Weights of a small GPT-style language model, trained from scratch on English Wikipedia.
Size: 11 layers, width 128, MLP 448 SwiGLU, vocabulary 16384, 6.7M parameters.
Architecture: no biases in attention or MLP, untied embeddings.
Training: a variant of Muon for these matrices, 146M tokens, 8881 steps.
Each number is 128 + 32 x the weight over the matrix's rms, rounded and kept within 0 to 255. Layers, rows and columns count from 0.

# layer 2 attention query, 128x128, rms 0.13, rows 0-16,32-47, columns 0-63
[[140 108  85 153  97 154 181 161  72 143 130  83 134 131 146  87 137 147 155 162  86 148 121 119 147 120 145 104 151  92 143 115 117 130 102 110 203 115 106 104 134 106 141 111  93 123 166 168 104 162 121  91  83 182 101 129 114  61 154 101 105  98 124 194]
 [143 158 143 148 136 139 107  94 180 163 152 152 144 174 130 106  88 152  73 207 120 120 118 166 134  94  89 109 146 154 143  99 114 109  83  93 139 188 124 150 153 127  90 104  99 138 123 122 148 122 116 126 206 141 142 137 136  72 104 119 115 177 104 175]
 [129 137 136  93 105 150 119 150 101 152  89 124 116  57 135 179 134 140 152 109  89 133  85 138  88 118 143  79 130  92 124  97 176 131  99  88 145 152  59 165 144 183  93 152 137 132 143 101 152 118 111 136 172  73  80 139 121 174  88 165 137  95 160  93]
 [102 120  99 142 129 119 150 171 152 121 117 207 106 133 109 145 167 119 149 135 126 125  87 171  85  98 199 116  89 137 161 122  58 164 153 140 145 170  88 151 132 110 117  92 113 115 114 120  67 127  87  78 138 106 150 157 118 160 128 179 118 125 144  60]
 [116 106 161  99 154 186 163 114 118  75 129  81 151 105 121  86 118 152 132 167  85 123 120  91 138 130 124  99  87 101 145 171 121 130  90 101  90 100 160 140 136 120 191 138 108 163 133 173 115 142 156 150 184 141  89 119 196 120 165 100 139 177 164 114]
 [132 131  74  94  96 124  86 111  88 151 115  73  91  96  83 119 102 142 216  78 113  37 148 100 173 102 211 115 122 127 140  61 133 148  31 108 149 157  44 183 129  82 109 189 126 112  98 152 147 190  99 175 188 127 127 148 114  89 111 139 107 130 173 171]
 [ 89 163 143 158 105 159 134 123 115 104 110 117 127 190 150 137 147 169 150 123 161 117  73 118 117 133 152 153 124  79 118 119 152 160 142 155 124 158 159 125  72 111 157  71  84  93 153 134 155 133 122 120 140 153 181  82  94 114 155  90 138 140 126 148]
 [ 58 163  93 187 111 139 148 101  93 132 114 150 159 120 133 167 144 103 148 114 150 187 114 113 131 109 105 167 166  89 151  90 216 154 106 173 163 144 118 124 111 125 131 129 183 146 161 138 181 140 147 137 134 118 139 168 165 188  86 146 174 115 109 123]
 [113 202 130 128 191  86 108 165  66  59 128 188 157 148 133 134 118 139 115 181 115 163 114 204 130 192 140 145 195 130 137 153 129 130 111 184 101 105 116 134 125  92  95 133 142 162 223 129  93 102 151 171 150  73 141 225 164 184 102 204 170 102  73 124]
 [155 104  92  89 157 175 112 151 191 171  84  97 133 177  98 128  97 138 114  90 109 125 171 107 178 148 190 121 123 104 135  92  99 113 150 121 143 179 121 167 156  29 112 171 130 119  87 110 162 152  80 116 170  92 156 131 125 125  42 119 139 133 129 177]
 [173 150 128 103  81 133  87 164 166  72 106 114 107 112  83 138 115 119  29 107 171  62 117 216 171  97 122  99 136  69 136  89  89  85  89 125 101 128  99 129 120 101 129 100 207 116 220 120 113 156 155 142 119 137 130 117  97  76  88 115 114  66 146 123]
 [157 168 105 145 124 115 140 107 151 178 163 137 127 148  92 125 208 145 134 111  87 187  99  98 141 165 162 141 162 113 136  87  90 152 163 121 143 177 136  91 137 168 161 157 102 155 123 141  93 145 111 163 202 143 170 114  71 148 134 119 196 157 132 170]
 [141 136 122 148 158 139 136 120  75 152 182  79  89 159 106 144 160 130 151  92 175 162 142 172  91  73 163 166 193 132  66 119 145 150 144 166 143 124 110 112 109 161  77 161 168 101 151 104 106 148  94 113 109  31 121 127  46 136  98 106 170 110 159 166]
 [115 109 161 108 138 164 131 143 133 170 110 173 164 129  96 147 155 109 102  86 141 161 116 151 185 118 129 128 164 114  99  83  82  86  68  78 218 125 112 172  66 116 123 143 168 116 176 141 123 150 158 100 142  98  78 137 179 145 106  72  98 130 165 136]
 [154 106 137  83 147  56 153 176  98 171  86 130 125 128 171 122 176 170 139 139 105 146 108 169 140 127 141 166  95 156 124 160 154  86 152  86 158  81 160 159  76 133 173  95 156  87 149 135 135  89 144 156 115 134 115 129 108 138 108 109 147  52 100  90]
 [122 138 113 167 119 144 149 102 123 134 114 104 154 114 143 109 177 129  81 136 110 153  71  86 179 117  66 146 142 139  69 161 107  96 138 109  97 143 188  96 125 169  93  73 177 148 114  90 126 103 104 144 135 137 114 164 138 141 115  85 109  98 114 145]
 [151 119 164 131  82 151 128 153  24 138 108 129 129 135 142 152  88 141 138 205 194 164 174  93 151 112  90 119 108  97 190  97 109 109 112 109 128 150 129  93 151 155 144  70 103 113 132 162  81  95 176 101 118 154 130 246 154 153 174 112  79 110 123 129]
 [ 86 170 107 115 121 133 125 153 108 105 183 120 107 123 112 193 144 127  97 136 157 161  83 116 150 127 136 131 176 119 133 163 146  78 100 111  90 137 156 130 203 111  71  92 130 164 176  94 149 113 183  99 135 123  99  65 127 103 135 123  88 129 111 182]
 [136 104 132 178 165 183 112 157 138 115 132 100 136 129 146 118 113 131  78 176 131 115 134 110 194 143 147 166 148 160 168  96 141 115 178 200  95 136 148 119 141 125 105 131 134 100 115 124 108  89  85 140 140 146 149 125 129 134 150  80 144 120 108 161]
 [130 142 133 136 160 177 132 175  93 196 169 154 112 107  48 133 167 138 132  91 115 106 127 126 119 113 145 104 103  91 145 134 118 102 140  98 124 173 110 136 141 167 108 149 129 145 166  74 140 131 155 118 128 136  91 112 120 158 135  68 115 113 116 129]
 [197 113 106 108 105 126 125  91 120 114 149  89 100 121  99 141 105 142 120 144 135 172 136 150 104 125 164 103  84  60 142 105 104 101 141 118 216 137 129 144 131 163 145 137 132 110 141 164 141 131 129  76  79 158 138 168  84 119 138 149 165 111 155 166]
 [108 178  72 114  96 103 132 140 187  94 105 146 170 101 187 134 118 121 100 105 111 146 138 124 113 204  54 122 171  74 113 102 140 107  71 127 110 108 157 169 114 122 176 109 120 165 139 137 162  63 101 125  91 126 113 120 137 145  99 114  83 129 145 120]
 [110  45 144  74 124 156  67 148 123 111  68 139 114 104 148 131  91 167 176 172 137 110 111 146 106  45 104  93 128 160 168 138  88  84 153 111 108 116 132 146 143 107 147 120 176 133 162 125 125 147 130 123 160 122  80 130 158 112 108 118 121 174  89 130]
 [100 126 132 117 137  92 157 143 227 106 101  75 126  63 159 121 127 146 186 152 106 119 154  64 151 130 101 150 137 125 148 115 164 166 132 130 143 133 153  72 164 152 114 129 113 134  99  96  64 177  87 139 169 122 104 131 169 154  76 124 165 116 116  98]
 [200 235 111 133  81 109 131 113 122 204 123 101 139 135 148  71 158 162 126 115  87 157 102 122 116 145 113 142 144 107 151 121 153 125  75 121 113 155 145 122 123 137 103 125  90 108 128 136 134 177 142 150 173 110 164 162 115 175  83 103 199 119 119 149]
 [142 134 149 152 114  80  96  87 125  90 126 157  65 100  89  96  83 149  99 109  94 169 188 151 162 169 124 117 156  96  77 134 127 135 152 149 176 172 101 184 108 120  92 102 165 149 156 140  95 111 126 124 143  46 139  93 151  86 169 158 146 101 117 115]
 [182 137  85 103 134  91 149 113 118  98 137 130 122 129 146 145  84 166 165  65 145 144 108 134  90 112 108 116 198  97 168 123  95 103 115  83 149  78 122 103 162 106 123 124 115  94 183 148  98 134 142 115  80 107 121 192 128 118 105  92  79 152 172 107]
 [135 108 128 125 146 145  89 132 109 132 141 126  99 125 133 167  77 164  92 116 106  77 157 209 152 121  90 152 130  85 152 130 100  79 121 174 192 125 117 159 163 112  79 122 136  88  93 185 103 157 120  99  88 138 142 165 124 142 105 186  79  77 121 108]
 [134 145 128 122 148 133 170 142 103 117 161 119  93  85 129 125 127 122 117 131 102 111 198 148 101 138 151 196  84  95  99 135 168 118 106 112 141 126 106 158 140 138 143 166 144 158 141 124 160 152 105 124 118 180 143 122 142 124  26 135 117 148 120 147]
 [121  85 180 135 116 126 172  84 195 141 159 144 104  78 105 127  97 133 169 172  84 115 131 124 134  79 162 124 118 182 139 138  92 132 196  76 182  98 127 149 156 196 137 147  95 151 152 145 163 163 154  72  85 128 127 115 111 122 145 123 133 198 178 121]
 [128 166 163 148  99 148  56 132 161 120  49 163  93 109 185 104 169 152 137 153 132 149 126 116 127 113 161 106 132 142 113 131 157 145  82 135 115 117 118 216 170 131 154 126 131 118 159 146 117 118  97 171 121 114 102 207  76 104  98 161 107 126 123 131]
 [ 85 173 129 112 145 172 102  84 159 126 125 100 120 113  99 145 140 139 158 126 156  98 175 103 160 112 151 142 122 161 127 117 157 112 125 115 159 138 140 117 106  89 141  90 112 145 133 146  79 124 128 104 124 164  94 139 120 109 126 127 134 143 127 112]
 [100 129 126 134 124 171 144 111 118 139 167 130 111 155 133  88 185 136 105 114  64 118 124 160 104 192  86  91 124  98 155  91  89 122  83 136  89 130 138 123  84 108  95 123 111 137 113 107 130 138 155 126 163 114 119 107 106 144 145 111 113  89 135 119]]
# layer 2 attention key, 64x128, rms 0.129, rows 0-15, columns 0-63
[[ 62 194 142  88 178 171 117 167 170 154 119 103  88 132  62 202 147 138 117 132 121 144 121  81 129 104 124 150 118 116 144 145 132 114 136  79 120 131  60 104 142 123 124 135 174 107 153 151 115  91  98  98 151 100  95 113 192 190 140 157  49 147 171 114]
 [104 110 153 170 171 162  98 172 111 143 102 156 105 106 101 159  62  77 152 105 115 134 158 124 129 130 147  98 190 204 164 173 127  84  85 173 146 162 126 112  91 101 156 165 104 153 132  70 163  92  73 107  34 138 114 172 124 117  81 100 170 129 149 154]
 [ 89 143 104 118 171 100 120  65 154 120 166 128 156 120 126 148 122 189 106 131 131 165 109 120  68 163  82 115 147 109  94 181 152 138  95 129 122  89 113 155 121 189 150 145 121 168 159 112 117 157 105  95 165 151 125 108 142 183 114  73 129 150 114 218]
 [151  97  82 145 131 115  97 109 160 127 125 141 134  89 128 135 155 215  88 109 183 146 107 136 105 193 132 143 131 106 122 146 146 128 131 124 148 133  61  97  93 124 125 125 163 141 157  70 140 140 181 136 103 191 116 105 133 153 184  96 161 180 137  48]
 [134 192 132 105 118 111 162  97 143 102 194 159  98 136 103 119 157  87 150 138 166 121  92 127 111 150 127 107  97 123  69 110  80 107 153 129  87 123  83 103 142 178 152  69 141 148 211 140 163 108 143 103 173 124 152 113 107 157 100 108  99 136 108 120]
 [115 152 141 109 145 183 177 125 110 134 120 109  95 151 142 109 135 148  93 132 107 123  85 157 134 151 147 121 179 124 175 131 101 129 122 128 190 126 146  85 127  87 131 119 170 128 143 129 141 145 101 139 146  94 115 106  83 130  86 161 108 120 124 116]
 [143 107 127 147 184 119 157  77 152 107 138 131 103 102 152 129 137 114 149  80 110 101 149 199  96 124 116 147 147 159 118  63 136 170 117  99 111 117 124 105 119 153 143 161 108 131 148 206  83 140 154 133  91 145 102 131 133 119  66  55 121 134 117 117]
 [157  56 151 115 131  82 147 220  66  95 134 120 142 142 119 163 118  99  85 120 161 127 135 173 155 118 135  74 159 170 156 150 189 175 123 110 128 121 115 137  27 140 132 182 202 117  73 136 136  30 162 167 130 116 117 103 179 141 197 145 128 108 118  97]
 [117  95 162 114 111  85 147 129 138 106 144 108  63 176 141 138 160 129 118 104 124 106 163  85  76 143 113 121 120 138 166 104 131 200 108 149 111 133 143 136 136 116 122 149 107 149 160  85 108  98 127 147 149 150 113 167 148 137 156 158  71 134 144 137]
 [136 138 127 127 139 155 107 133  65 156 128 153 178 127 108 168 194  75 107  98 202 140 150 125  62 150 141  95 101 142 161 141 116 102 109 175 128 143 150 117  95  78 151 100 215  87 234 143 105 100 145 115 100 125 104 106  97 212 121 110 120 118 104  73]
 [196  88 145  73  36 137  98 126 138 110 135 162 138 101 170 129 160 118 158  68  39  95 182  70 118 174 125 110 111  99  95 105 110  65 171 105 158  96 177 162 137 135 118 131 121 130 160  88 151 161  52  99  44 117 159  82 151 102 143 138 169 129  94 150]
 [ 55 125 156 133 141 154 111 111 164 156 123 127 135 140 132 177 169 126 189  91 111  96 185 159 148 159 149 121 190 140 115 112  95 154 157  69  86 160 107 137  84 130 207 134 184 136 148 123 177 119 163 143 224 141 136 167 113 133 126  94  94 107 118  96]
 [135 115 129  99  58 102 129  91 163 119 130 121  24  90 120  97 137 165 115 142 131 105  86 157 170 137 130 103 140 102  93 111 152 170 150  93 158 159 133 115 140 181 104 139  89  73  45 162 168 175 157 139 136 153 126  93 198 152  95 184 103 100  92 135]
 [138 157 144 141 100  58 102 120 148  66 146 157 171 164 128 129 140 114 205  80 211 162 105  71 142 110  97 172 118 179 128 175 155 128 151  93 152 118 133 123  91  95 182 131 193 149 141 136 157 100 136 121 153 107 161 134 146 206 185 105 127 140 130  89]
 [101 132 120 151 160  57 156  91  92  78 153 151 149 151  50 164 130  88 154  91 120 148 116 176 166 121 166 182 161  70 143 126 111 105 106 116 133 151 129 129 127 187 180 122 102  99  83 148 106  98 170 145 110 129 153 175 131 135 101 125 129 128 168  96]
 [149 107 137 133 131 169 101 145 172 153 156 170 163 136 113 126 155 167 140 161 200 153 141 138  89 115 170 110 114  64 170  78 115 120 125 143  81 111 144 136 173 105  77  93 155 107 164  92 148 100 157  95 170 110 166 160 116 146 141 123 153  85 138 140]]